From a checkpoint of a small transformer trained on Wikipedia: vocabulary 820, 14.9M parameters.
Each number is 128 + 32 x the weight over its row's rms, rounded and kept within 0 to 255. Layers, rows and columns count from 0. The size above them is the row's rms in percent of the matrix's.

# layer 7 MLP up, 1024x256, rms 0.232, rows 903-929, columns 128-255
size [107 110 106 104 105  91 101 122  94  91 105 109 108 101 104  98 109 107 101 101 102  99 106 101  89 103  91]
[[181 142 185 134 187  97  86 117 134 145 128 161 104 136 147 103 167 120 105 119 117 114 113 123  50  84 124 153 166 118 115 115 125 131 129 133 108 166 113 205  71 137 107 109  98 122  77  95 119 176 102 148 171 139 171 137 141 124 184 173 134 174 108 125 169 134 131 113  23  94 142 119  64 205  82 128 139 168 163  88 126 128 117 130 122 139 161 150 189 193 132 165 172 148 113 132 172  44 128 128 192  95 101 129 159 122 114 177  92 148 152 116  97 154 146 108 171  96 109 125  94 132 129 105 130 101 162 123]
 [121  80 102 101 144 130 120  71 107 146  92 118 112  69  98 130  71 134  78  83 127 214  74 113 107 151 123 109 149 156 146 128  88 102 180  96 107 203 126 121 158  90 125 170 149 129 118 166  95  95  78  90 139 108 115 113 139 123  81 126  66 130 102 126 172 129  97  84 101 152 132 188 164 102 174 173 186 149  96 149 130 111 151 140 112 199 117 147 145 115  98 178 152 177 166 117 151  89 156  98 111 168 121 119 136 101 129 132  68 142 115 147 120 126  84 155 178 154 148 151 143 109  90 130 143  77  80 187]
 [138 133  85 172 106 128 130  95 120 114  83 137 189 112 149 111 123  88 122 100 188 117 126 112 114 112 149 146 133  99 123 184 129 101 132 160 106  84  85 120 138 165 110 170  95  83 165 169 186 185 156 150  90 151  78 143 139 116 120  52 143 126 170 112  82 113 128 118  79 181 153 118 140 133  83 155 123 148 141 150 189 152 138 105 236 157 128 144 130 199 129  59 142 107 106 178 158 142 144 144 167 150 114 143 106  86 120 115  93 149  86 178 130 156 207 131 151 118 120 117 130  67 117 143 122  79 139 136]
 [104 136 128  82 164 143 113 126 136  98 159 129 117 120 144 101 193 133 117  69 105 131  75 208 199 144 135 109 116 216 131 136 126  97 151  96 104 100 183 153 141 119 142  88 132 117 131 124 136 131 170  79 150 113 149 107 105 123  99 122 134 123 169 130 133 150 100  98 140 129 142  80  80  86  83 168 194 158  89 157 112 121 106  96 118 106 116 124 104 106  74 106 106  97  97 166 146 125 107 110  49 199 200 102 107 137 184 125 118 133 128 166 161  88 148 124 146 132 147 115  70  97 123 134 162 111 136  61]
 [180 105  73 151  86 121  77 167 115 172 127 196 160 102 148  98 139 144 154 167 127 114  72 124 152 164 105 150 118 112 167 114 149 135 174 115 142 203 148 133 107 114 169 172 123 184 149  57 147 145  98 162 118 130 128  48  92 102 208 154 156  87 148 108  52 105 134 154 103 159 133  99 147 185 200 119 137 123 132 140 111 112 157 110 145 106 140 115 156  79 152 101 168 114  92 109 128 106 123 134 155 131 153 148  45 125 152 105 127 136 139 177 160 129  94 135 154  95  97 154 126 163 170 165 167  95 181 110]
 [ 38 134 134  90 178 106 118 102  94  36  88 130  83 124 125 120 106  94 110 194 135 110 162 124 148 137 114 162 143 150 170 189 105 107 109 102 122 161 153 154 116 108 114 102  92 188 134 120 133 107 132 150 202 205 184 155 161 113 151 118  94 123 165 141 163 115 130 112 132 122 131 146 148  82  99 101 145 168 151  52  58 161 123 159 132 133  73 125 124 113 103 197 136 152 188 164  94 150 146 133 106 199 158 126 124 103 122 143 156 215 135  85 115 105 130 139 118 155 169  63 164 106 174 161 113 152 138 131]
 [159 187 146 109 169  53  92 124  98 131  89 119  98 145 179 104  59 157 157  97 161 163 193  75  99 144  94  81 150 109 122 124 150 162  91 139 179 135 100 114 137 112 138 157  84  80 116 134 156  96  70 107 150  99 132 167 140  89 124 149 173 140 114 143 181  71 158 170  94 214 137 182 174 163 128 127  71  96 119 133 197 103 106 143 136 147 101 187 108 157  56 124 115 119 100 158  74 141  91 132 180 162 115 104 167  98 127 163 134 121 112 120  72 149 117 100 100 116 103 132  94  82 150 128  71 136 149 122]
 [133 121  90 113 195 154 112  94 117  71 145 179  97 141 113 107 148 114 137 106 112 146 157 130 153 129 133 131 136  63 164 159 169 164 120  90 133 140 121 138 153 165 127 150  97 115 124 102 103 121 120 164 111 117 139 188 181 111 135 107 103 119 144 173 138 122  72 174  86 120 165 135 119  82 114  76  98  73  89 141  99 151 119  82 113 110  94  71  89  65 148 107 194 139 154 157 114 126  87  70  86  84 103 149 189 144 133 145 123  75 169 172 143 164 112 130 142 148  76 182 148 155 127 169 108 112 146 106]
 [122 123  96 118 122 145 139 145 113 138 146 141 156  91 111 193 143 173  84 181 124  94 111  85 134 124 127 120 161 151 145 129 103 116 192 114 106 113 108 169 115  76 113 166 198 108 131 176  96 183 164  77  86 133 124 117 120 161 117 123 187 100 134 101 152 125  82 178 135  86 101 136  97 127 158 171 145  45 104 126 164  71 152 115 147 173 177 102 140 127 196 184  77 110 196  87  85 145 127 115  92  95 137 132 114 111  56  98 102  78 141 135 140 178 141 150 138 170  92  73 141 152 132 113 136 114 112 159]
 [ 96 162 113 156 111 106 114 147  86 139 116 165  99 120 110 154 104 119 185 157 163 168 153 130 131 105 129 107 213  97 157 131 101 152  63 144 132 125  81  84 104 102 151 145 110 136  56 164 115 128 115  82 140 125 118  56 206  92 114 152 152 100 116 174  81 162  87 133 122 121  87 119 140 150 106  65 125 193 159  99 158  95 147 118 186 123 109 171 150 106 107 143 108 132 111 148  80 124 112 161 136 193 156 141 126 141  93 119 130 167 135 117 111 100 109 153 150  98 135  56  84 136 106 135 158  79 151 133]
 [145 109 106 124 141 139 133 163 136 154 131  49 120  58 100 129 166 157 148 133  82 135 144 146  62  87 132 143 118 168 126 119  87 130 180  46 150 101 119 160 120 162 153 118 153 136 123  47  81 147 140 103 223 133 157  92  98 111 124 161  86 129 142 108 112 126 155 119 113 138 113 141 168 216 105  80 138 137 114 186 119 147 113 121 104 151 124  77 172 119 111  76 118 118 195 132 135 111 132 183 145 117  58 117 106 127 112 143 118 133 138 117 183  89 180 115 124 136  98 135 145 148 133  99 116 104 159 142]
 [117 175 113 142  61 182  66  77 129 135 151 173 129 133  92 176 138 115 133 112 100 103 115 117 120 116 149 136 131  93  78 164 129 153 101 105 107  95 136 121  98 113 122 120 126 104 150  96 101 149 140 151 194 127 182 110 118 102 161 134 127  97 155 111 114 163 106  72 158  95 122  71 124 103 119 127 130  36 105 166 103  77 130 104 186 173 128 111  87 186  84 177 115 128 131 187 167 132 138 136 105 166  91 102  97 140 112  89 133 135  77 126 115 125 149 139 146 165 109  82 148 150 123 151 153 131 181 129]
 [125 193  89 123 166 131 141 155 121 116 110  91 145 152 190 147 145 149 122 164 151  84 125 114  66 141 116 160  80 113 163  86 125 115 112 146 111 109 134  99 174 124 158 125 130  91  60 135  80 108  81 162 155 124 128 114 134 146 104 113 132  77 142 135 170 121 105 131 118 125 216 112 124 159 170  90 120 147 144 107 117 151  96 104 118  92 114 112 116 158 157 120 130  97  69 139 166  72 126 137 129 200  67 115 183  62 122 119 123  94 176 147 113 135 122 132 177 183  90 168 174 110 178 154 154 134 123 100]
 [132  45 141 126 148  89  97 101 115 125 147 124 115  86 116 100 173 126  88 119  95  62 128 100  89 124  80 100 178 141  83  91 165 107  92 114 213  99 160 126 151 131 178 164 126 127 136 128 118 137 179 225 135 160 125 136 159 175  94 148 140 154  80 124 114 125 140  83 193 114  96 181 126 148 122 153 120  72 101 158 155 180  74 123  91 138 196 148 135 123 130 113 149  97 153 112 153 176 103  68 164 138 121  97 161 172  86 144 131 118 173 163 153 177 106  66  89 121 179 115 106 157  95 123 123 201 131 169]
 [142 158  99  83 116 109  95 174 121 123  97 141 153 114 119 124 152 154  90 111 117  57 182 138 116  86 122 143  99 189 133  89 101 164 190 146 163  93 145 157 129 121 101 170 152 154 144 126 144 131 124 129 155 168 103 144 125 138 125 136 153 141 193  87  91 120  98  73 111 118 170 146 122 125 121  94 134 131 118 125  77 226 179 132  63  40 139  91 110  70 107 133 135  95  89 138 112 112 164 157 135 150 176  66 158 169 212  79 107 136  76 144 123  94 148 128 118 146  87  70 168 109 135 108 115 129 145 101]
 [121 105  85 102  89 135  99 130 124 126 112  45 162  57 141 110 121 135 134 168 155 207 117 138 131 169  83 107 100 103 158 157 164  82 154 120 175 169 114 195 140 108 122  84 144 121  96 122 147 148 148  98 140  92 140 144 148 144 213 135 121 116 154 147  55 130  96 128 161 149 143 147  80 134  70 130 106 163 116 117 126 108 171 153  97 126 106 141 199  70 117  93 135  99 156 193  88 117  71 124 183 146 119  98 122 145 111 142 155 159 131 155  91 142 146 202 152 159 144 147 172  85 102  58  90 125  97 172]
 [110  75 162 100 121 104 124  91 111 131 187 142 167 110 101  84 138 116 157 108 153 174 162 136 160 119 129 120  82  87 169 131 106  92 194 117 191 142 111 176 104 181 116 118 125  23 191 144  70 133 129  71 104 140 140 151 116 103  99 123 170 144 124  99  91 131  98 124 138  82 112 166 117 135 118 118 110 175 117 118  92  78 110 131 163 119 126 181 105 158 110 155 144 119 115 119  67 116 137  68 112 221 140 125 126 103 114 183 187 204  80 127 125 128 112 151  84 124 146  74  59 152  88 187 137 105 129 145]
 [ 79 143 113  93 145  69 139 169 152 121 114 172 140 135 109 121 129 134 125 144 114  71  62 110 138 115 162 163  87 122 150 105 105 103 124 109 111 145 155 151 188  92 110 173 134  68  99 187 101 102 116 113 152 121 158 154 120 136 161 127 132 144 108 117 131  68 171 134 165 108 160 157 140 118 117 175 145  83 103 135 125 104 137 154 188 126 142 123  80 121  95 100  92  58 146 165 124 120  93  85  62 105  43  94 128 134 156 164 116 161  81 179 150 112  95 111  34 192 186  94 119 129 136 146 109 162 130  73]
 [110 131 118 127 134 187 121 178 171  97 103 146 152 148 123  90  65 126 170 101 107 182 105 145 177  80 100 118 144  73 155 155 109  82  67 124 160  72 127 140 107 137 130 145 149 123  88 126 131 154 143 133 107 115 120 155 116 124 141 174 163  74 124 184 106 167 156  92 122  97 164  75  94 101 167 141  65 143 160 162  85  70  91 203 155 164 109 116 101 117 130 102 152 130 142 108 163 146 127 145 126 132  79 163 136 113 119 159 169  97  42 144 137 116 130 170 155  68 148 117 120 153  97 159 135 122  85 111]
 [104  54 103  75 112 151 132 120 114 162 161  75 104 105 111 104 119 152 128 161 153 125 146 125  84  57 131 166 141 140  88  96 121 141 153  91 107 137 131 143  79 142 101 121 168 125 115 111  43 129  74  64 132 145 153 144 172 154  79 141 112  90 149 181 177 119 146 143 143 175  62 166 113  58 111 148 109 128 138 152 122  89 162 122  86 127 133  88 140 108 136  96 139 132 167 167 157 189 135 135 122 152 114 107 114  73 131 117  96 101  96 129 163 138  80 164 131 107 127 142 144 148  81 109 156 109 183 125]
 [111  89 131 135 175 137  93 110 136 107  81 102 152 132  98 136 150 135 168 114 125 238 109 137 126 165 106 174  94 155 179 123 133 135 131  83 160 117 122 132 183 126 174 130 125 132 144 183 124 162 124 187 104 127 158  79 138  85 112 138 119 113 108 139 135 107 156 168 199 180  95  69  83 132 160 125  98 125  94 104 202 145 112 148  83 103 121 130 213  90  88 114 120 115 118 144 102 143 144 117 101 124 156 123  96 121 118 200 140 110  74  85 102 139 126 102 146 108 153 171 152 169 131 126 101 177  90 102]
 [136 106 183 123 153 150  90 126 146 108  78 148 134 109 140 150 183 157  52 165 110 203  99 107 182  65 100 154  81 142 163 157 105 138  96 110 133 126  93 155 121  93 117 193 139  87  95 119  69  86 149 154 176 130 102 100 138  89 127 143 148 125 146 153 106 152 112 161  90 122 104 102 112 109  60 163 139  67 146 131 126 210 133  95 106 119 119 158 125 137 140 152 101  96 107 103 111 172 116 112 101 104  76 149 146 101 115 151  71 146 118 151 115 145 198 156 178 167 131 169 154 176 119 130 109 142 151 122]
 [125 112  71  91 129 105  99 103 141 139 158 193  81 101 147  83 119  87  76 103  97  99 188 115  51 143  85 119 102 176 154 144  87 126  71 101  47 104  87 161 128 106 154 138 146 163  79 132 149  92 164 134 136 131 130  97 186 154 131  89 131 160 166 119 111 135  91  94 101 135 126 180 108 113 133 134 115 120 130  56 139 110 153  69  82 120 190 125  97 119  74 112 123 157 105 111 157 127 100 162 147 129 123 151 124 146  93 136 154 127 112 142 151  85  88 123 115  95 140 108 148 134 117 113 159 135 106 159]
 [195 134 180 172 153 136  60 102 138 139 118 157  87 126 107 126 138 164 161  87 164 128 112 197 131 100 155 162  89 103 101 147 134 130 154 108 132 132 108 184 116 122 120 116 128 125 109 131 152 116 127 173 127  84 163  77 104  95 147 189  80  94 148 179 161 126 131  82 144 143 125 116  98 105 155 131  54 129  94 144 120 135 154 139 124 133 182 127  97 160 126  57 120 165 105 143 114 181  79 116 149  95 120 149  43 129 100 124 154  80  97 108 153 212 163 128 150 151  86 156 113  76 104 180  72  43 135 102]
 [169 111 153  98 105  87  94 125 173 160 177 103 144 109 171 112 111 107 137 105  60 147 123 113 110 155 167 117  72 146 124  87  82  99 144  79 152  88 150  71 145 176 151 137 105  86 156 142  88  65  81 118 137 133 161 122 129 102 114 119  91 123 162 141  69 118 120 154  89 188 138 112 129  85 153 129 145  97 109 109 180 163 130 100  98  95  61 153 142 130  82 165 113  73  98  69  87 140  72  69 198 116 128  77 157  91 136 175  92 129 142 144 105  99  83  95 127 172 107 149 118 143 157 127 128 169 124  98]
 [ 98  38 139 160 129 132 137 150 106 123 121 149 103 135 111 185  76 119  85 158 149 105 128 143 132 149 131 131  82 108 132  94 148  91 130  96 144 149  77 172 154 160 167 125 143 106 123 114 143 113 117  95 122 114 155 124 137 104 122 188 137  96 132 149 123 117 139  82 159 119  64 108  73 112 160 134 174 121 112 123 162 115  89 115  93 220 147 179 163 129 109 134 179 142 167 135 114 120  47 172  54 185 143 106 118 181 186 142 140  86 128 139 127 144 179 172 108 138 147 134 132 212 168 175  87  80 151  95]
 [123 100 141 129 109  84 123 152 110  66 114 111 123 113 118  89 186 168 130 114 132 116 117 158  99 114 159 135 142 100 121 152 127 147 120 115  69 111  56 148 140 121 154 154  78 120 126  82  59 137 178 153 122 163 134 130 168 161 149 156 147 150 151 122 112 106 121 128 134 147  94 127 115 186 177  96 191 117 159 115 177 169  96 118 124 164 173 119 149 111 135 160  76  97 112  96 139 100 165 176 161 125 130 189 119 143 112 140 159 140 151 129 105  93  86  75  72 111 155 116  95 102 139  77  69 134 102 139]]
# layer 7 MLP down (transposed), 1024x256, rms 0.226, rows 903-929, columns 128-255
size [102 111 108  98 102 102 102 104  95 100 103 101  99 102 103  96 105 111  97 102 102 106 114 102  99  98  94]
[[112 112  98 141  81 176 101 144  64 144  74 158 100 129 117 144 114 170 144 124  93 101 135 166 165  88 138 152 145 132 146 197 122 190 152  93 180 166 130 148 147 154  70 114 144 107 115 151 107 120 120  98 132 164 103 149 130 104 120 122 157  88 168 105 109 160 151 119 118 164 141 171 156  76 140 112 165 110 108 137 155 164 164 152  97 140 105 139 115 105 139  28 167 121 123 158 207 187 169 148 114 121 133 167 136 145 177 106 127 127 149 100 135 139  88 135 155 136 125  96  78 124 173  97 128 140 141 159]
 [135  99 137 101 135 128  97 142 139 110 179  83 118  87 123 104 164 155 108  89 102 164  89  96 167 126 187 182  91 132 126 139 123  40  55 121 131 117 107 113  73 136 110  89 119 101  92 162 118 171 123 132 106 134 156  90  84 122 155 156 113 130 134 178 118  93 107 109 142  73 122 166 108  92  62 122 157 147 226 139 163  90  89 121 179 174 100 118 104 169 137  90 166 159 146 165 146  61 159 102 144 106 125 124 135 111 105 125 126 111 167  63 102 132 139 126 109 150 143 182  99 118  83 111 192 133 147 149]
 [186 155  76 159 118 154 157 147 132  55  59 179 116 141 124 131 152 156 141  86 110 130 140 114 108 127 178 160 105 113 139 125 118 148 136 111 139 124 153  65  89  97 115 144 135 145 164 167 112 104 169 206 149 107 120 153  86 105 138 136 144  92 111 134 129  72 156 151 161 153  94 142 110  95 100  88 139 132 134 136 134 157 128  69 110 119 211 137 184 127  70 101 162 137 117 109 173 127 147 155 139 114 106 136 124  80 130 125 150 110  85 109 255 134 151  96 169 163  86 127 135 174  71 122 119 173 102 153]
 [113 172 110 126 134 123 106 106 143 165 149 140 156 160 205 196  83  99 152 116 111  91 182 118 145 133 124 125 182  99 160  77 154 142 133  91 161 106  84 170  96 143 148 154 154 148 164  89 162 147 133 151 120 122 126 143  74 123  53 188 128 111 128 123 109 175 133 177  87 217  91 117 157 176 110 154 130  55 129 144 110  93 127 161  70 138 147 106  93 111 121  99 119  87 174  61 136 194 150 160 137  98 111 173 159 107 121  56 123 150 138 153 138 122  97 162 120 135 133 119 125 114 108  96 136  96 163 118]
 [111 120 104 146 194 106 131 115 133 133 129 104  81 125 123 120 113 108 112 132  92 139 120 140  97  96 116  96 159 149  64 125 131 129 167 151 115 174 137 135 155 162 100 149 144 117  85 177  93  81 184 135 103 141  84 165 118 175 144 145 108 124 100  83 208 132 203  89 132 129 188 199  77 114 133 128 147 116 162 136 143 119 163 167  95  52  62 142  90 146 137  22 177 132 128 118 147 132  98 121 122 148 174 118  79 160  91 126 159 153 144 122 142 145 112  78 112 116  80 114 165 123  97 161 146 179 141 192]
 [150 107 120 104 145  92 145 114 114 159 107   7 110 156 123 131 116 116 122  84 116  95 131  81 109 167 127 114 196 140 166 134 127 138 152 119 183 143 153 140 100 110 112  87 148 165 157 124 111  92 155 117 103  92 114 114 104 168 121 102 174 160 165 132 148  83 101  73 117 137 151 146  88 110  94 209 116 118 121 128  95 167 160 131 107 131  68 110 181 134 160 140 145 139  96 144 139 121 123  72 199  56 157 116 128 125 149 107 130 126 157  76 115 187  84 145 153 115 149 156 113 122 131 190 105  53 162 141]
 [ 88 100 116 149 124 160 177 147 117 167  87 120 155  75 143 110 100 117  81 165 122  89 151  87 112 119 112 185 136 102 162 123 140  50 198  81 163 110 107  86 129 123 166  86 160 119 151  87 103 118  93 141 122 129 175 139 121  52 131 148 111 106  86 116 128 121 197 124 123 160 120  94 143 160 170 159 167  58 107  91  97 105 164 135 126 160 112 118  65 129 107 124 138 178 138 117 161  90 127 169 129 125  91 166 118 103 118 127 132 118 124 127 136  67 140  82 139 109 182 149 104 147 195 110  65 110 124 174]
 [117  79 162 162  98 103 124 117  95  75  66 162 176 139 102  74  68 105 134  91 140 116 154  82 135 129  93 143  97 136  87 145 116  90 106 127 136 126 159 164 183 120  98 131 155 158  74 119 177 147 112 101 149  95 110 138  97 122 120 144 102 194 106 175  74  92 179 195 142 109  92  64 143 129 138 134 148  97 155 124 102 146 139 136 137 132 140  90 147  90 139 127 110 132  91 115 118 146 182 173  59 159 220  90 137 103  85 146 153 120 136  95 104  93 124 113 179  79 146  70 142  94 150 101 110 121 191  99]
 [168 119 129 126 114 106 135 150 155  64 145 119  83 120 134 118 188  90 116 130 131 131 149 118 140 105 155 189  66 127 143 137 145 146 135 155 116 167 149 131 170 113  60 136 123 102 161 129 142 117 122 108  78 118 137  60 175 200 175 109  97 156 181 149  84 138 108 108 126 177  96 101 187 185 122 108 158 141 134 145 161 123 124 144 130 156 183 137 119 173 156 142 159  81 111  67 101 125 151  93 143 119 128  97 139 136 170 159 155 129 121  95 124 112 186 115  90 118 140 150 113 157 113 147 140 133 162 129]
 [ 82 160 109 101  89 106 141 112 141 146 123 153 115 120  58 120 135 125 162 125 197 144 175 132 118 162 153 169 226 162 116 160 158  69 139 122 117 115 157 120 158 170 132 122 164 136  71 162 130 161  91 129  95 172  98  84 123 109 131 129 158 139 136 123 127 104 111 151 109 106  79 118 114 212 160 146  77 235 131 141  48 117 139 138 119 164 188 107 123 160  79 125 152 136 129  97 111 130 153 137  88 137 130  68 149  71 130 115 105 138 136 141 109 121 134 129  99 113 173  79  97 160 161 132 131  71 123 110]
 [109 136 116 116 137 102 126 115 142 101  98 133 172 133 139  78 138  76 130  55 130 117 124  97 113 148 108 134 120 102 125 134 137 122 167 158 105 171 104 143 162 174 146 180  80 134 117 145 186 134 162 135 157 195 145 143 113  60 142 159  97 132 182  71 113 181  93 118 117 120 147 105 136 132 130 145 131 109 172  72 156 129 116 169 215 169 140 194 142 158  82 153 153 154 122 141 135  84  51  98 125 133 117  98 111  91 112  46 164 150 106  84  89  90 130 125 139 175 149 119 126 141 103  89 185 119 152 111]
 [169 155 165  60 113 177 125 130 169 158 149 165 195 132 134 129 124  88 139 137 142 126 100 103 175  97 149 143  88 117 124 102 122 209 141 122 130 135 173 112 117 108 126 183  97 160 179 148 152 155 140 110  98 178 114  71 111 118 161 129 125 115 155 121 147 109 143 139 124 124 114 138 126 148 184 122 111  87 110  91 119 144 109 186 205  99  93 109 108 121 175 127 188 124 157 106 153  78 173  87 150 143 104 142 160  61  98 140 126 118 135  64 110 119  89 119  79  85 105  79 115 154 160 116 129 133  85 104]
 [126 106 197 183 117 111 108 129 174 146  85 126  77 141  68 124 122 150 191  49 122 123  93 143 125 126  91 159 139 112 167 114 138 152  96 117 100  93 154 109 105 125 171 131 134 145 117 136 204 141 144 121  80 150 167 125 169 166 156 181 139 134  87  97  97 159  87 145 139 157 119  98 102 118 174  98 101  82  88 168 127 141 129 151  83 140 131 108 126 142 121 159 100 146 179 185 126 162  89  92 126  80 121 151 119  89 143 130  88 101 115 127  70  93 141 144 154 123 143 116 104 129  54 103 141  94 103 171]
 [110 134  95 167 108 158 124 137 125 170 123 161 147 143 122 221 160 201 126  62  77 102 135 121 169 116 168 130 154 106 137 144 140  92 174 136 109 127 112 110 137  92 117  99 137 116 185 132 221 167  87 132  70  85 144 155 100 169 191 102  86 120 103 131 155 147 190 142  90 126 116 113 107 151 124 122 113  89  85 120  70 134 109  98 126 114  97  99 157  99 126 159 122 125 116 169 154 186 134 149 101  79 165 163 181 125 139 122 140 163 147 156 161 170 161  82 131 158 113 119 137 113 146 117 168 126 116 139]
 [ 72 169 138 124 113 108 119 173 107 159 171 136 130  88 125 126 117 110 169  98  92 140 101 138 130  78 105 155 146 129 133  63  64 172  96 109 110 105 140 144 134 144  78 127 142 119 181  96 134 136 100 140 146  79  94 161 106 119  76 149  84 111  97  96 149 152 115 104 139 170 111 130 139 149 103 126 117 151 123 131 164  59 132 159 115  78 124  48 106  50 166  78 135  84 145 167 133 146 140 105 116  78  97  77 121 100 139 128  98 134  75 118 126 168 121 133 162 168 141 158  79 172 115 165  93  87 157  92]
 [170 108 183 101 127  83 113 164  74 121 186 136 131 123 170 143 126 107 119 139 109 142  73 162 137 114 146 140 119 179 165  84 173  75 123 144 193 132 110 132 120 124 128  75 114 129 174  83  78 159 117 135 142  96 175 141  88 144 107 132 191  70 153 141 130 127 151 182  76 100 106  96 118 171 126 101 173 174 126 100 179  74 170 141 112 113  75 166  62  35 138  80  85 105 122  93  57 185 116 127 114  98 114 113  64 101 123 148 118  71  92  97 113 101  87 150 130 147 117 111 169 161 135  62 104 122 134  98]
 [181  71 119 137 128 107 129 160 140 140 150 149 164 109 135 132 136  57 138 147 102  92 127 162  82  51 167 118 102  59 125 133 142 151  85 138 112  99 158 150 120 132  86 100  98 104 122  97 200  85 131 132  75  93 119 151 119 108 184 107 110  87 118  75 148 107 147 160 171 148 113  88 183 158 125  82 115 149 100  92 142 147  97 177 143 158 107 107 141 156 104 144 108 127 170 119  53 140 127 157 133 121 160  81 133 160  57 126  78 155 140  84  71 120 120  66 137 214 127 139  96 195 136 117 170 154 166 122]
 [122 113 119 110 145 142 138 126 123 101 144 156 131 152 150 114 136 191  43 109 134 126 121 113 135 120 158 128 164 142 126 183 137 145 138 108 105  70 201  79 135 158 168 130 126 176  94 158  69 211 113 111 138 179 109 124  94 110  86  68 144 128 109 137 126 104 117 123 133 196 133 128 151 109 185 182 119 164  95 158 113 151  87 126 130 129  92  94  94 143 124 186 159 145 110 104 205 101 172 151 146  96 127 126 114 175 151  60 200 100 141 144 170 133 190 187 187 153  74 142 162  87 130 158 173 152 105 122]
 [123  91 109  96 144 143  98 102 146 137 127 173 126 162 118 247  65 137  87  48 125 140 131 179 174 149  82 134  48 112  67 147 112  87 160  96 108  65 135  91 113 109 132  92  74 117 112 155 110 155 144 111 170 148 114 146  93 133 157 106 115 148 113 114 119 120 175 120  85 103 121 134 146 128 120 122  91 131 133  95 152 132 188 129 134 123 117 107  86 120 187 155  64 131 110 139 188 150 157  72 159  99 132 109 143  84 155 111 117 187 179 119  89 100 130  95  94 203 122 125 127 170  66 121 162 108 114 118]
 [113 157 125  87 147 158  78  78  94 108 149 168 121 114 209 144  95 169 124 123 115 140 191 137 118  98 155 124 166 112 128 128  88 131 148 126 124 187 104 120  71 173 141 143  85 170  98 127 151  93 181 131  97 149 166 117 141 124 106  77  69 109 113 118 143 105  95 204 110 180  86 154 137  99 131 205 125  86 167 145 127 133  62  95 135 142 151 104 148 101 126 111 115 117 136 181 179 161 110 138 156 140 179  95 112 104 167 115  96 141 187 131 164 119 147 145 128 132 150 121 149 125 111 123 148 103 163  93]
 [135 117  88 106 111 101 154 150 154 144 141 157  95 132 119 135 121  97  71  76 109 151 156 142 241 182 137 149 119 131 176 126 122 174 121 114 151  82  87 116 108 127  70 104 119 162  80 114 155  93  90 166 122 129 144 111 150 114 168 130 148 116 114  96 104 124  85 159 132  84 102 109 116  68 118  76  86 120 151 169 153 129  95 125 140 135 139 159 134  81 107 176 140  77 153 124 136 134 103  61 118  91 137 149 165 134 117  71  62 130 144 145 133 185  62 131 111  85 182 125 106  94 154 134 105 115 128 143]
 [185 118 118 136  83 101 130 110 126 128 131 127 102 141  95 119 128  90 139 150 139 125 138 114  95 102 152 143 166 171 160 167 102 147 146 126 118 157 145  98 102 121 148 131  89 128 111 104 145 123 161 142  88 179 119 136 109  88 166 146 110 178 120 156 123 188 103 180 150 179 133 113 149 153  95 174  99  48 137 112  84  78 152 125 163 105 160 120  87 121 116 106 139 142 120 148 158 119 174 145 135 113 130 148  88 186 107 180 139 190  84 112 137 115 103 165 184 129 160 110 117 172 215  74 143 131 193 130]
 [ 99 157  86 140 133  98 164 140  99  98 192 127 175  52  97  68  81 174  68 130 152 124  63 188 119 127 115 113  69 129 143 182 128 117 151 135 127 103 153  79 127  88 174 110 177 119 126 194 162 119 194 139 175 141 174  96 146 126 158 125 135 182 178 144 139  98 145 120 142 100 167 102 143 152 178 114  80 112 124  93 129 207  92 144 109 148 162  85 155 134  88 140 113 134 132 100 135 177 141 152 137 160 129 129 130 155  99 151 123 115 110  89 123 183 136 120 139 134 136 157 105 173 123 132 124 133 124 146]
 [136  81 154  96  57 130  93 175 155 119 161 102 198 162 130 155 113 158 213  84 187  99 164 105 132 130 129 144 148 131 143 105  75 117 151 117 136  84  87 113 180 186 162 133  75 151 122  52 103  39 145  98 174 110 118 134 124  90 161 153 102 101 180 127 156 150 146 103  99  81 116 119 160  92 131 180  95 128 115 187 134 175  83 113  47  93 155 118 138 126 139 112 162 203 153 179 110 114  94  80 153 104 119 157 124  88 124  55 122 128 155 145 128 142 125 153 112 166  96  74 153  98 131 129 162 126 126 145]
 [122 146 167 172 106 133 122 134 173 189 149 144 120 127 143 149  69 146 151 100  90 125 102 140 126 132 130  83 112  99  63 131 152 115 104  90  72 110 116  91 128 150 184 153 136 108 140 112 151 150  94  77 148 128 132 177 150  91 115 134 107 128 151 128 156 160 130  99 121 156  92 102 173 117 148 191 115 135 128 133 182 200 113 104 106 115 135 118 120 160 113 160 139 115 180 113 146 121 156 133 110 117 122 123 170  94 138 170 144 123 148 124 118 128 115  73 120 121  75 133 160  92 146 137  93 130  75  81]
 [ 62  73 125 152 118 119 128  88 124 179 177 117  98  83 138 149 130 161 163 174  79 110 155 150 128 181  80 110 101 152 127 139  95 163 140 186 115 128  99 152 145  94 121 154 136  79 100 111  99 112 168 127 134 151  96 182  55 179 111 130 127  97 166 121 157 220  84 137 110 170  80 115 106 185 170 138  96  72 171 146  48 169 143 122 165  58 166  87 102 159 125 125 143 196  88 171 145 131 203 109 157 107  67 151 172 136 101 147 114 148 164  90 143 136 172 168 131 172 190  70 136 153  93 142 114  92  70 134]
 [145 104 155 130 138 166 164 176 117 122 111 136 135 137 146  94 138 155 149 173 154 114 115  94 135 129 180 163 111 138 133 188 113  81 146 192  67  72 157 133  83 133 170 160 134 121 110 112 146 210 114 133 115 207 118  93 140 123 101 111 109 133 114 156 191 110 166 140 106 142 108 158  94 109  93 176 154 177 160 132 139 190 166 140 118  80 113 160 168  90 127 113  98  88 107 129 117 117 119 103  71 116 103 136 109 134 163 109 109  70  82 152 127 102 142 158  77 120  77 145 105 112 159 147  76 145 158  96]]